config.yaml
n_layer: 14
d_model: 256
n_head: 6
n_kv_head: 3
head_dim: 64
d_mlp: 704
vocab_size: 1024
activation: "swiglu"
norm: "rmsnorm"
norm_place: "pre"
norm_eps: 1e-05
positions: "rope"
rope_base: 43800.0
rope_fraction: 1.0
qk_norm: true
attn_scale: 0.125
bias: "none"
tie_embeddings: false
parallel_block: false
init: "normal"
init_std_qkv: 0.0451
init_std_o: 0.00695
init_std_up: 0.0451
init_std_down: 0.00513
optimizer: "adamw"
lr: 0.00285
lr_mult_qkv: 0.7
beta1: 0.9
beta2: 0.99
lr_head: 0.0128
warmup_steps: 436
schedule: "wsd"
decay_fraction: 0.675
decay_shape: "linear"
final_lr_fraction: 0.0
batch_tokens: 131072
seq_len: 512
doc_mask: true
train_tokens: 729700000
steps: 5568
dataset: "wikipedia_en"
Each number is 200 + 30 x the weight over the matrix's rms, rounded and kept within 0 to 999. Layers, rows and columns count from 0.

# layer 8 MLP up, 704x256, rms 0.116, rows 400-454, columns 128-255
181,192,201,234,276,216,169,161,220,210,222,173,248,198,229,174,205,169,210,153,194,197,215,199,188,220,187,220,228,167,186,190,213,214,228,204,210,190,229,268,155,233,198,255,178,213,216,162,160,195,173,238,229,194,202,175,210,214,236,236,219,195,179,201,186,164,231,260,199,175,218,244,183,196,222,183,285,229,184,201,233,224,251,127,142,168,166,179,166,242,163,227,185,215,139,191,187,141,248,147,210,140,192,213,243,211,233,193,239,192,223,224,234,181,163,284,225,189,164,226,180,138,194,222,217,223,122,227
205,201,169,253,150,164,156,252,214,193,165,232,174,211,177,195,212,199,191,293,182,213,184,226,189,187,158,215,184,201,198,204,216,188,206,186,216,143,152,245,254,228,231,170,170,212,132,259,211,233,199,175,247,229,219,182,205,175,174,187,204,149,178,201,233,163,280,224,198,189,202,207,187,180,206,235,210,223,156,206,233,236,215,213,203,146,245,211,241,231,201,201,223,189,166,236,177,235,237,131,190,179,176,216,156,256,189,213,152,193,186,231,151,262,192,242,207,175,255,223,210,243,215,149,210,229,147,225
199,168,170,207,217,157,232,212,225,218,204,241,181,247,200,225,216,212,195,167,175,207,220,204,213,190,196,203,239,250,223,209,198,197,258,257,185,216,190,188,221,228,249,181,182,235,158,187,252,180,207,208,170,218,183,200,180,127,152,202,174,179,179,217,192,169,170,205,178,210,221,238,199,214,207,199,203,142,249,214,179,195,125,205,230,168,197,179,183,146,192,181,253,140,200,205,194,206,156,194,208,212,179,185,208,224,246,176,204,275,205,203,209,145,148,159,167,181,176,187,210,184,163,229,192,234,191,151
218,219,124,215,207,248,135,214,206,193,198,236,196,214,228,213,206,146,147,227,170,212,238,203,223,185,194,228,177,207,186,239,201,209,235,270,188,180,195,219,222,187,205,235,193,194,240,212,201,217,185,183,210,186,214,174,198,202,192,194,239,216,170,251,213,187,256,174,188,148,236,279,233,208,126,204,170,241,244,207,211,209,220,198,224,218,225,193,183,163,178,227,229,203,197,235,209,238,203,202,194,226,208,263,224,170,205,198,222,187,189,210,193,209,232,188,159,201,211,196,213,152,204,192,227,154,169,223
273,245,204,235,187,196,215,217,222,246,146,221,193,196,251,199,194,167,188,149,153,222,163,239,185,229,120,226,274,184,190,200,191,177,196,257,204,174,151,194,190,176,221,149,233,174,196,152,192,192,223,203,252,235,234,204,194,211,256,204,221,157,204,192,202,221,196,197,213,226,208,231,254,142,206,203,187,229,213,211,204,232,289,163,183,254,251,179,193,210,186,191,184,176,160,199,127,189,186,235,218,211,194,163,185,195,193,199,239,145,156,226,184,199,168,205,192,234,211,205,227,238,208,235,171,236,228,154
227,183,196,184,228,261,156,221,179,211,206,212,145,180,226,147,171,280,225,184,180,205,168,185,184,167,195,158,220,222,242,219,237,210,168,229,183,235,202,178,253,190,202,220,178,228,243,189,235,224,220,207,211,179,183,247,150,126,156,192,176,145,249,249,196,205,228,173,171,191,230,192,204,202,196,192,158,191,229,238,254,229,172,177,253,186,214,167,189,249,191,160,232,144,206,228,181,197,212,256,212,268,170,192,205,173,193,162,222,256,240,232,203,151,227,166,165,239,216,214,191,236,248,243,208,196,212,204
188,207,154,171,204,151,185,151,257,150,272,244,169,209,164,189,212,247,184,235,209,151,254,159,210,215,252,156,170,195,131,187,172,178,149,195,195,155,233,238,197,150,193,186,245,196,158,226,250,193,227,218,198,150,159,193,168,257,217,210,191,240,115,225,165,235,181,217,195,224,155,172,246,213,171,175,166,193,118,235,227,196,189,128,146,172,167,280,206,163,176,236,201,207,204,197,222,195,213,203,221,242,222,227,212,212,250,151,208,159,145,216,189,212,226,245,169,238,198,172,211,180,166,205,136,179,225,166
195,209,191,143,205,211,208,176,219,212,210,190,201,179,254,174,213,207,185,184,230,182,182,155,235,248,202,200,222,208,217,189,194,207,251,182,183,158,205,198,214,162,244,168,168,185,239,151,241,255,182,248,192,165,153,135,215,223,229,253,199,183,248,170,183,171,223,194,175,223,183,175,166,219,220,231,191,167,231,217,180,159,220,210,222,175,162,188,209,204,258,215,186,169,157,203,200,201,245,214,213,218,171,188,187,238,217,219,194,248,139,191,195,222,189,160,204,228,238,225,273,198,235,233,182,161,185,216
192,211,158,199,207,193,157,189,206,259,168,99,208,192,173,247,186,218,210,243,226,219,183,201,245,160,205,190,228,206,261,221,119,124,213,213,212,195,175,173,282,224,228,184,221,162,190,210,160,148,173,142,231,207,178,161,202,246,195,195,205,237,195,173,193,166,214,211,232,192,209,169,185,118,184,224,246,240,202,247,208,190,217,198,192,226,223,212,217,186,169,206,228,152,187,206,179,195,171,193,215,212,206,138,205,208,185,202,215,223,199,246,161,217,143,203,195,210,194,189,255,187,189,163,264,201,159,207
184,234,217,199,224,200,199,224,250,230,203,218,196,215,179,165,209,223,174,201,210,192,192,245,194,160,239,189,212,210,140,128,245,163,178,172,217,194,201,207,198,221,202,228,167,195,211,213,218,186,198,196,205,187,229,254,174,280,254,213,214,163,140,166,208,213,198,147,182,218,175,215,148,244,225,201,199,188,177,251,211,187,224,157,233,211,187,225,184,140,190,134,182,267,192,184,169,165,205,187,153,244,194,247,219,199,182,234,195,158,185,163,219,186,204,237,246,171,167,183,184,160,210,215,187,183,157,240
225,196,249,196,189,191,196,158,184,214,155,193,222,191,168,213,236,276,278,179,214,129,224,196,172,163,178,205,222,230,188,192,151,209,174,228,192,161,200,233,206,226,174,181,198,223,225,221,202,178,227,145,214,219,216,199,197,241,196,189,257,201,194,225,166,270,271,179,231,230,224,201,174,187,168,198,217,254,150,226,232,185,175,192,194,233,233,174,214,241,137,199,193,236,193,168,176,172,207,207,202,210,204,185,240,187,248,229,265,187,181,230,245,182,204,219,220,143,163,186,291,151,183,189,148,187,198,207
170,184,197,210,211,213,172,203,184,227,294,168,153,211,168,200,206,194,200,209,164,178,192,199,213,209,157,257,209,228,147,140,189,223,193,179,206,210,196,236,224,199,221,176,191,178,188,197,196,210,210,173,236,241,174,225,164,232,202,131,208,235,133,136,212,164,180,159,200,212,224,219,257,176,143,177,217,204,214,145,217,143,140,198,196,197,165,203,225,223,225,239,175,165,191,191,170,207,227,170,219,210,148,267,221,161,201,225,219,214,169,155,162,220,201,190,279,287,210,154,200,223,214,221,176,220,161,183
218,211,235,134,189,228,201,185,237,175,224,188,216,169,204,194,190,240,226,204,147,232,273,208,208,209,205,207,180,235,203,221,203,199,213,179,182,140,182,164,213,196,229,218,191,149,235,198,205,130,183,173,183,240,208,178,234,165,180,223,242,167,156,215,155,200,220,178,247,262,145,272,214,198,169,203,131,236,177,248,201,209,247,173,157,217,216,187,183,217,153,201,201,216,214,215,244,189,169,181,170,276,230,161,211,214,226,260,221,197,184,203,170,155,235,192,179,244,204,199,235,149,192,200,177,185,242,169
169,196,220,174,218,136,210,282,213,210,245,188,207,171,172,217,183,216,227,173,178,235,196,213,174,186,239,265,211,158,221,211,218,192,214,187,187,181,186,214,195,186,168,145,195,234,239,214,178,190,201,218,212,180,199,193,249,218,204,263,170,222,222,208,177,161,249,201,201,202,246,191,146,199,187,264,217,191,212,193,207,224,223,209,184,220,171,201,123,242,200,203,171,236,146,219,173,166,178,180,184,174,218,170,173,125,186,188,193,160,221,175,219,203,193,209,223,245,234,199,189,222,197,202,225,274,220,188
234,171,264,237,177,157,246,243,183,171,271,218,224,172,196,195,144,196,179,239,204,192,206,204,156,233,199,222,238,182,188,111,165,257,240,227,193,183,179,187,222,216,223,139,165,185,190,182,207,207,155,218,208,239,206,216,230,200,145,202,217,197,170,149,254,222,224,227,129,222,190,206,187,243,180,229,228,196,166,213,169,244,234,219,160,189,151,221,191,171,151,187,218,248,201,115,227,241,258,180,174,166,145,204,209,219,283,212,187,206,168,207,233,211,248,164,196,237,165,179,164,214,191,212,203,174,184,181
179,203,161,214,174,212,221,160,194,220,201,191,162,175,202,144,249,227,177,220,177,207,215,240,159,229,220,222,208,183,239,178,230,224,161,182,242,219,230,202,181,159,217,247,259,188,182,143,232,193,215,208,172,189,208,200,204,224,166,220,222,171,200,221,217,230,196,216,265,244,203,199,228,197,203,207,213,184,203,239,177,203,230,197,215,197,168,202,156,191,167,191,206,230,181,222,178,209,220,180,162,215,156,210,131,180,195,177,171,212,249,227,195,195,154,264,142,215,179,184,161,201,243,232,177,136,202,244
183,160,201,205,193,205,162,217,192,138,212,210,258,236,175,191,251,176,173,194,218,154,167,258,195,192,199,191,181,202,166,238,175,205,245,174,192,180,211,185,193,162,186,272,152,207,222,228,231,201,247,194,170,190,198,196,171,168,223,157,167,153,226,203,177,230,203,219,163,226,183,198,230,184,239,245,194,207,190,216,186,180,203,132,202,181,136,170,190,207,227,193,187,148,194,218,254,154,239,161,197,178,193,212,188,264,171,203,215,230,218,161,155,179,186,191,263,207,189,203,172,248,247,165,193,224,168,194
265,200,141,157,267,189,187,190,226,188,180,197,240,189,181,149,149,232,168,191,239,176,211,212,210,203,195,237,222,225,266,197,206,214,196,195,202,171,154,179,212,231,197,194,198,139,135,149,218,187,187,215,192,225,213,223,206,188,154,243,188,190,210,180,183,179,201,221,201,226,228,223,214,162,154,237,211,135,179,205,171,180,306,175,210,189,182,203,211,185,188,172,172,235,219,217,169,205,143,222,149,190,201,236,242,230,162,197,255,198,194,182,235,192,110,265,145,220,182,208,201,213,262,209,155,188,146,164
231,223,200,201,143,222,206,172,224,242,180,252,236,185,158,241,187,185,239,191,174,216,208,234,175,207,172,207,185,186,206,185,197,202,241,190,223,230,192,193,196,159,191,215,191,226,205,241,194,255,204,162,144,245,168,153,179,245,163,230,237,187,225,216,186,191,208,230,217,198,185,214,195,203,174,222,245,144,196,154,173,156,195,216,176,179,216,195,153,208,230,213,238,243,125,195,133,176,201,203,240,193,213,174,202,179,203,196,206,208,160,194,229,234,216,229,243,205,196,220,206,250,219,229,142,183,256,227
220,134,131,189,165,165,191,229,215,236,186,177,181,230,281,196,234,125,202,224,257,176,154,197,170,195,224,184,231,204,165,167,218,182,194,173,218,212,152,159,210,205,177,219,187,208,146,218,202,196,206,220,167,245,222,129,189,203,203,203,236,229,188,199,190,216,166,211,217,185,199,233,215,192,194,206,196,179,212,161,170,137,267,160,214,205,177,192,176,244,232,239,219,221,139,177,191,192,225,238,231,202,180,261,233,172,226,220,237,217,200,286,255,224,212,215,212,230,196,189,240,231,170,227,171,247,234,229
247,169,244,212,224,207,182,191,214,200,179,199,225,196,193,188,182,146,150,202,225,245,247,217,210,228,184,223,210,156,235,172,169,130,171,193,208,216,215,250,161,214,148,190,217,164,232,197,223,276,182,225,176,178,187,163,150,221,225,196,191,246,209,179,214,212,181,192,156,259,204,170,195,161,199,196,228,176,199,219,227,175,217,207,289,185,196,142,249,225,175,230,184,192,205,228,173,208,147,176,187,186,226,187,207,232,145,231,246,143,214,236,192,148,178,215,217,220,196,176,180,192,210,233,173,214,202,216
188,215,201,290,198,195,250,182,187,238,245,232,181,244,237,206,239,183,216,189,195,160,194,210,156,184,163,204,233,176,200,203,211,232,230,183,214,144,230,193,211,141,210,191,206,247,190,188,187,223,228,178,196,232,182,203,217,167,199,182,172,194,252,216,245,226,177,236,195,217,164,223,205,181,188,190,169,183,180,185,235,166,209,215,140,227,177,202,175,218,250,200,211,217,209,201,237,221,220,218,143,193,205,204,201,170,187,195,198,176,202,219,198,217,198,210,176,193,201,211,234,246,205,204,216,199,282,228
151,210,119,262,189,223,191,132,190,240,219,217,196,163,242,221,206,204,180,219,225,238,214,202,218,158,243,208,222,181,217,200,180,222,208,164,207,240,182,165,172,242,198,174,188,158,220,190,169,181,134,150,187,218,162,175,242,236,181,229,163,204,221,268,229,200,203,227,262,175,214,221,189,185,169,189,179,162,187,186,172,193,210,158,152,228,234,199,191,218,165,282,226,194,165,191,185,210,197,213,178,190,172,188,153,126,173,185,159,169,146,203,252,220,173,211,185,234,185,168,175,207,262,246,156,208,245,256
218,246,210,186,161,195,192,213,165,182,187,194,204,208,219,176,194,196,195,188,237,187,175,285,156,154,126,208,194,244,198,207,181,157,209,235,195,217,173,171,220,235,230,170,157,174,222,168,159,197,159,186,212,235,216,254,218,248,251,235,206,157,166,194,204,148,201,168,186,164,184,222,215,185,181,250,212,205,218,180,232,215,247,160,213,230,219,220,138,207,208,250,219,241,209,192,211,218,204,237,235,222,240,182,204,226,186,241,195,173,217,164,178,197,201,241,266,167,210,179,185,180,175,197,169,196,184,200
153,190,198,263,122,152,260,176,191,238,196,192,246,156,159,210,185,187,162,217,175,211,217,140,169,191,196,180,178,209,127,152,188,174,206,180,206,211,149,235,245,178,196,235,207,194,160,176,151,203,161,221,217,189,211,206,226,186,161,193,195,232,159,194,212,187,173,236,217,222,163,194,138,215,196,161,229,235,230,219,198,241,214,240,192,192,180,229,167,206,180,219,233,232,171,225,204,235,194,201,198,227,176,209,191,233,235,214,260,175,206,186,182,199,161,230,205,128,208,266,189,184,235,167,237,199,178,209
209,207,191,185,224,138,134,217,185,172,226,194,206,178,234,225,175,183,239,174,146,247,212,175,193,239,182,179,193,215,121,116,202,276,229,178,237,181,234,234,299,206,196,143,224,233,170,229,235,176,167,239,229,186,229,211,159,264,240,186,196,153,185,197,190,187,243,188,225,193,197,195,151,200,143,221,206,222,196,221,208,166,205,210,158,207,187,184,225,174,153,209,185,231,191,108,175,149,196,206,131,189,187,167,200,188,206,220,248,180,154,176,228,224,177,159,174,196,201,191,181,182,231,218,209,231,238,203
204,248,181,233,210,224,223,141,168,215,199,162,198,131,231,240,182,166,199,191,215,209,222,208,179,199,161,234,190,154,233,194,225,158,156,239,206,241,218,193,200,217,192,169,184,191,185,136,177,152,137,209,166,243,265,214,193,201,229,209,209,195,202,179,188,174,191,207,161,205,193,181,204,204,190,242,217,156,194,178,141,255,187,140,179,246,187,220,180,190,159,209,176,223,223,190,223,172,194,204,229,219,219,217,182,212,233,213,180,192,174,271,229,158,195,199,283,184,160,202,180,196,115,225,209,167,209,147
170,200,181,167,192,215,189,214,188,204,185,212,209,161,217,251,203,226,199,249,160,177,239,180,194,223,217,200,187,178,156,169,219,175,246,216,243,181,189,201,181,236,178,221,230,221,242,263,226,209,225,187,188,146,218,229,182,218,189,184,196,192,228,181,178,218,244,202,202,184,304,200,239,189,185,210,205,138,180,242,232,184,189,203,206,204,226,150,181,282,171,208,176,250,238,202,196,170,214,235,178,201,153,195,231,227,237,166,233,202,205,223,162,190,195,205,187,241,201,243,177,243,210,238,204,173,189,186
180,206,200,196,195,192,169,153,210,219,197,173,224,188,202,184,186,208,200,230,169,139,239,166,225,210,181,185,217,218,234,196,198,216,198,213,185,192,227,201,193,244,230,233,216,160,205,212,207,234,206,237,179,190,207,223,188,191,190,205,213,201,169,208,128,227,194,207,177,221,212,214,189,170,254,205,217,230,157,208,243,202,164,202,176,215,176,174,212,148,192,240,192,242,168,186,228,185,213,228,195,157,206,165,202,197,252,210,224,160,189,156,206,204,195,193,231,171,201,247,184,143,238,193,197,267,165,230
158,143,181,203,234,186,186,242,186,192,212,191,227,205,169,162,219,191,220,181,195,149,204,210,200,166,181,185,180,216,198,227,138,196,161,183,173,236,186,217,182,123,205,187,178,171,169,204,135,199,170,252,187,224,251,162,174,90,211,244,226,188,234,180,252,195,191,154,239,226,217,192,193,177,168,187,176,224,202,229,161,168,223,229,207,210,206,194,227,237,201,225,185,146,198,219,177,168,188,214,273,119,223,149,262,187,187,195,213,199,213,197,176,225,201,160,221,209,212,193,225,150,200,197,194,251,213,190
216,187,227,153,185,132,157,223,219,187,235,194,183,232,207,163,250,241,186,198,227,235,153,171,168,153,148,247,242,202,228,203,233,160,229,141,204,188,160,240,206,242,208,151,192,227,206,164,195,211,161,167,206,220,225,195,179,277,192,172,220,182,165,199,217,207,160,219,221,164,253,208,234,124,180,178,226,204,143,215,231,195,184,147,166,218,174,174,184,224,197,233,232,243,217,251,224,189,194,174,203,218,188,132,199,188,201,224,216,223,198,255,165,179,171,234,208,216,225,213,227,167,238,222,240,186,149,227
178,204,178,198,235,184,202,164,186,194,195,264,222,200,168,192,258,162,210,237,227,195,199,200,188,206,259,185,241,197,215,131,224,155,197,210,225,197,141,213,232,197,219,215,147,167,165,197,217,197,202,159,204,203,190,202,247,220,216,232,179,181,222,211,160,150,213,146,200,166,217,228,196,260,186,217,194,188,192,191,176,224,209,199,201,192,186,196,187,201,167,228,194,157,124,213,184,229,127,167,191,266,181,174,176,221,153,220,205,258,198,196,150,213,236,137,158,187,209,179,170,213,204,162,184,191,220,209
212,241,157,238,220,156,233,224,171,211,183,193,192,217,182,143,159,182,247,205,163,200,203,161,175,177,209,168,224,177,231,212,182,219,186,147,154,197,218,217,194,188,222,181,166,234,170,167,156,239,273,206,238,227,193,200,149,252,213,247,174,295,223,261,193,149,202,182,188,196,230,196,185,192,188,192,207,247,147,199,221,205,252,244,246,179,154,236,217,213,178,238,186,231,201,221,205,202,233,165,207,126,197,239,254,249,231,230,199,187,246,212,193,251,140,185,186,153,201,223,200,164,171,177,201,234,232,141
225,202,218,214,163,186,229,173,194,204,227,195,259,229,231,184,184,178,198,179,156,198,225,227,215,171,170,204,202,238,183,195,195,228,228,138,194,198,162,200,219,245,174,195,197,182,162,198,196,214,155,206,166,230,232,174,216,241,201,219,218,231,179,192,192,210,170,193,213,191,176,235,203,160,213,192,175,278,194,203,205,150,264,216,171,162,183,224,188,223,236,183,219,175,188,198,159,179,171,215,230,188,165,175,237,194,253,210,188,202,222,205,216,206,232,208,170,181,222,184,255,202,143,227,230,223,193,152
177,239,155,189,216,178,205,215,145,208,154,162,197,188,214,245,232,225,158,179,207,206,238,227,249,177,199,209,217,188,208,159,278,236,199,181,217,241,187,200,138,139,166,231,187,165,252,216,249,205,182,173,183,184,191,214,169,229,167,181,159,155,184,212,206,216,180,215,214,205,241,229,285,196,133,234,214,158,224,211,202,235,192,208,247,202,198,168,241,220,206,167,210,248,189,185,172,232,224,152,187,177,198,175,253,176,180,182,208,205,207,202,241,247,210,197,190,240,172,236,178,256,156,228,173,182,214,157
201,150,211,225,237,207,153,172,163,208,226,195,126,165,256,177,164,202,238,216,167,163,159,239,244,273,137,175,215,232,197,144,208,199,264,185,195,192,260,210,236,224,226,206,190,218,203,205,214,219,172,210,205,218,195,184,167,243,222,192,216,154,163,223,187,222,199,198,226,196,211,186,216,131,188,232,169,150,217,194,179,199,211,192,163,189,198,169,196,230,263,187,201,211,265,189,212,202,185,190,246,200,208,266,119,205,225,223,197,189,210,170,199,213,256,196,200,217,188,182,183,153,167,177,207,248,159,175
219,218,234,170,201,220,186,152,200,228,229,250,220,181,159,176,227,207,197,244,190,205,155,221,194,220,253,176,217,213,174,164,179,151,231,214,224,164,201,223,176,197,238,158,175,245,226,223,174,157,212,224,185,188,187,223,187,216,224,205,189,176,225,197,181,220,217,152,215,184,189,189,247,197,244,172,205,221,196,180,217,227,201,181,177,233,251,204,189,233,178,245,185,212,241,158,223,186,201,205,235,204,222,200,190,207,193,201,211,224,196,231,187,208,221,204,224,192,109,161,176,180,229,211,170,249,208,173
202,200,215,243,259,167,191,193,175,208,193,164,182,217,243,216,267,217,190,231,197,183,218,234,171,176,164,186,210,224,147,117,264,206,293,195,208,260,229,161,216,213,128,196,260,193,220,239,213,208,205,210,233,186,182,205,220,207,160,219,186,130,144,195,181,168,190,139,214,163,227,206,196,212,226,169,206,238,173,209,199,180,208,202,171,181,158,146,250,227,158,149,190,218,244,195,236,237,186,149,207,178,192,255,217,228,220,204,203,227,215,234,224,166,207,209,172,188,187,196,233,228,205,201,197,148,145,211
262,174,257,134,187,193,185,218,159,250,200,145,224,185,192,170,198,199,214,199,183,223,187,152,184,175,224,214,170,188,184,161,151,182,175,146,139,229,213,211,195,224,256,141,193,219,205,166,206,199,208,201,242,168,205,172,202,262,169,221,196,192,217,193,234,188,233,190,179,246,208,179,185,181,149,230,189,219,207,197,216,187,197,206,230,162,171,210,203,185,222,208,165,186,143,222,202,226,246,176,236,203,219,176,186,182,164,231,214,213,226,196,220,228,232,206,157,192,217,170,203,135,237,215,230,295,209,263
183,173,199,242,180,210,225,250,203,225,213,203,211,165,213,247,199,185,247,211,156,185,220,231,174,187,163,243,231,189,246,214,195,212,210,198,228,247,219,198,196,230,140,289,257,199,272,200,236,215,162,172,128,191,257,234,188,170,201,220,193,216,188,228,249,139,191,214,194,150,158,209,239,201,176,186,175,189,202,149,201,201,203,211,179,236,187,171,219,207,207,223,160,194,233,189,225,176,205,234,204,217,226,164,192,167,164,185,188,202,182,202,154,185,218,198,223,217,212,265,169,195,175,178,240,203,179,185
170,232,143,224,156,192,192,229,225,160,205,218,196,171,249,150,170,162,219,166,174,250,206,232,171,187,203,173,203,205,155,249,229,168,212,173,241,159,194,207,223,181,184,209,180,173,196,142,201,117,144,187,210,201,199,164,209,205,139,201,178,181,161,172,259,201,182,185,149,206,224,176,165,205,239,234,175,254,217,238,223,185,180,208,167,174,240,188,168,200,227,205,255,144,221,248,201,175,195,182,131,219,198,256,205,210,208,188,175,157,230,188,212,194,147,186,149,192,141,196,255,189,92,178,137,146,224,202
185,157,235,192,226,215,168,214,182,219,135,178,206,175,236,187,166,220,199,170,244,212,181,168,208,184,237,196,236,211,179,201,192,184,193,175,219,142,202,213,154,179,197,210,189,229,252,195,236,170,240,204,209,186,186,178,147,178,207,156,172,187,162,178,185,164,154,209,213,166,192,167,189,177,186,192,194,200,204,177,201,181,183,188,196,168,213,193,226,215,176,175,191,232,189,172,175,200,223,171,199,165,220,201,164,219,167,221,199,234,270,199,200,169,204,190,185,261,199,236,232,190,210,204,213,200,216,187
179,223,169,216,208,190,237,139,224,145,210,222,253,229,176,201,170,188,205,209,240,152,170,194,202,193,216,206,216,163,224,205,200,140,228,171,194,206,206,162,172,194,181,215,169,221,198,190,175,205,196,171,234,217,198,240,147,232,254,240,244,153,197,178,220,212,176,242,207,221,175,206,194,231,182,219,199,190,281,249,216,164,185,220,191,151,144,179,227,222,183,180,231,177,210,255,163,221,183,223,203,221,208,191,168,283,183,223,191,233,200,176,194,221,212,154,220,144,143,222,208,195,214,166,190,176,172,214
239,155,196,180,230,223,226,168,230,200,219,222,189,142,228,155,148,232,193,171,233,158,194,259,140,207,197,200,197,197,192,226,206,203,155,241,192,179,148,151,229,208,183,169,210,166,179,175,143,196,225,191,195,210,235,203,231,212,198,190,184,184,189,194,184,181,171,212,154,222,213,237,197,211,192,188,140,220,171,201,183,196,208,270,183,179,268,229,182,204,225,200,175,181,215,209,192,206,240,201,214,124,202,213,199,241,215,215,206,180,167,196,204,198,185,215,223,225,235,229,171,221,215,235,190,226,223,179
211,162,197,207,187,171,181,196,184,250,254,257,199,203,143,205,192,156,233,175,248,181,205,208,224,212,209,220,211,188,240,250,167,176,175,207,155,222,186,222,253,184,174,161,207,171,154,239,281,245,221,281,177,182,203,203,228,185,230,146,174,243,158,183,235,181,208,243,219,182,191,237,196,219,243,228,203,201,170,187,189,182,204,231,160,219,198,268,182,190,190,274,199,242,179,219,240,169,204,180,171,148,184,191,180,200,194,213,172,99,206,146,216,247,190,212,192,228,272,196,220,263,219,184,214,138,218,223
238,159,204,213,241,160,210,229,110,186,185,189,100,141,207,160,176,221,224,194,193,198,164,183,203,157,214,196,153,262,204,245,188,167,225,188,244,201,234,246,204,231,229,143,203,210,205,168,163,179,208,188,198,134,207,220,162,154,146,196,258,219,192,197,197,212,142,198,179,190,161,252,175,202,201,244,187,199,244,175,198,203,191,208,216,201,212,231,125,184,184,160,210,219,234,176,204,248,208,209,222,178,191,197,168,187,222,167,171,236,202,215,192,182,152,217,252,153,164,151,193,166,241,194,205,187,224,217
181,205,180,207,195,182,139,259,215,211,199,211,236,249,208,222,251,142,212,239,198,235,194,224,223,204,194,204,197,251,191,206,250,249,194,211,187,197,167,250,210,202,172,204,192,282,199,182,180,216,218,148,225,162,174,206,219,215,214,167,197,191,178,191,250,232,195,210,209,178,244,225,237,172,191,201,209,197,173,215,207,211,256,194,195,230,220,208,234,225,176,203,193,149,234,218,172,207,207,179,196,177,163,198,226,191,206,205,261,245,233,174,171,170,201,171,175,227,186,143,177,224,248,185,224,253,179,214
146,202,198,190,166,232,201,202,227,160,169,175,207,207,146,245,140,214,252,191,259,193,159,169,208,195,207,144,245,208,198,185,213,227,207,163,194,220,194,195,210,174,241,213,174,159,195,245,225,188,215,212,210,124,203,226,117,167,215,253,222,270,181,205,181,178,214,182,172,200,198,185,145,171,212,184,240,189,200,240,190,202,148,176,271,204,202,219,243,230,186,205,234,219,192,171,162,266,237,265,262,233,253,168,161,259,210,179,194,257,214,191,187,196,243,206,192,162,212,201,188,203,276,168,149,163,192,194
192,193,169,207,212,193,203,215,206,151,167,244,195,240,140,172,199,140,174,145,168,146,155,221,196,193,203,157,220,204,209,165,149,247,179,210,214,221,222,202,168,228,215,182,166,168,174,236,187,235,222,166,216,197,117,201,232,196,209,226,223,206,175,191,195,202,160,251,240,242,215,154,192,205,239,194,233,205,211,240,188,233,193,205,188,233,220,207,194,144,195,207,250,167,187,290,219,209,185,199,228,180,204,216,209,171,201,192,165,161,211,198,188,205,160,201,168,231,168,199,235,141,167,169,203,195,217,244
172,220,187,236,193,233,187,173,187,147,173,219,226,193,248,224,210,211,162,192,223,214,216,206,129,190,223,189,157,230,229,255,172,179,224,204,230,185,234,241,178,166,189,204,144,246,191,200,178,145,163,181,256,221,174,220,213,233,239,170,194,244,158,191,247,147,206,155,204,185,247,173,216,211,189,224,208,253,195,215,91,230,187,258,176,199,173,243,245,187,204,163,220,208,289,207,185,254,232,168,211,145,180,183,212,251,174,195,164,183,205,240,153,194,245,171,178,125,183,183,206,187,214,148,145,186,171,215
190,209,174,198,105,218,234,206,146,210,240,203,208,225,221,236,202,190,157,195,221,209,174,248,212,208,109,236,191,203,187,193,226,174,238,220,201,175,220,181,228,194,194,172,196,269,190,253,227,229,219,188,215,265,150,196,193,175,271,136,214,169,239,225,223,177,161,251,198,171,199,195,233,190,193,158,212,289,176,247,182,188,188,168,221,239,208,186,181,201,252,200,214,120,220,170,208,217,163,237,209,216,173,186,152,190,241,247,224,253,203,183,189,206,238,158,209,229,155,242,197,231,154,225,186,178,233,175
165,225,198,217,188,182,123,272,215,150,210,214,160,184,180,242,229,202,166,205,157,180,197,189,137,211,206,190,206,247,182,199,214,195,269,243,181,204,239,202,250,222,160,221,242,217,186,215,223,240,153,140,204,199,231,253,175,185,178,195,175,204,200,214,170,216,237,203,163,203,238,161,218,224,206,197,209,213,246,213,176,253,228,218,210,189,166,144,202,207,153,192,188,178,219,248,238,164,260,149,193,194,206,246,148,266,210,202,160,218,199,171,151,257,250,215,212,184,235,198,217,218,208,236,225,153,150,227
197,174,160,240,176,213,184,212,203,246,188,151,205,183,214,180,180,208,188,192,228,222,217,175,194,196,182,234,160,261,156,201,201,196,241,232,189,189,165,191,199,207,205,229,185,215,161,159,185,188,213,209,178,186,162,240,175,187,221,134,204,157,191,176,135,177,236,205,253,200,194,216,139,151,189,248,207,269,213,187,256,169,207,234,235,214,116,193,127,224,183,213,223,195,195,179,216,181,131,171,203,183,181,182,175,196,204,269,187,196,231,240,159,225,211,223,156,134,181,196,201,181,206,252,176,214,192,237
245,173,243,238,198,160,166,188,190,227,242,188,219,228,178,210,212,211,210,201,173,199,159,173,205,223,183,205,232,113,252,186,209,193,165,178,214,270,233,197,207,247,210,185,252,202,174,227,226,220,221,204,189,149,186,265,176,226,125,235,233,195,193,199,195,178,172,198,205,199,197,159,198,229,194,152,194,157,145,228,194,262,186,176,182,197,226,210,200,209,210,169,178,258,207,152,242,181,204,153,199,222,206,224,227,199,194,227,190,217,174,235,180,171,176,169,245,209,232,177,183,240,162,173,214,214,188,151
169,159,168,225,162,225,213,157,153,221,191,207,191,145,254,188,164,202,212,151,229,236,184,142,145,216,181,184,228,204,147,178,160,223,238,180,207,200,152,224,203,168,233,212,163,167,232,164,153,136,164,149,203,223,188,234,232,203,202,185,192,185,222,233,209,188,223,212,192,234,210,171,218,228,192,174,189,220,162,173,225,204,162,252,181,236,202,250,176,220,194,160,228,218,136,197,188,151,214,200,196,217,165,211,247,197,215,249,193,172,180,217,166,226,164,261,202,117,194,198,167,214,216,254,182,185,222,206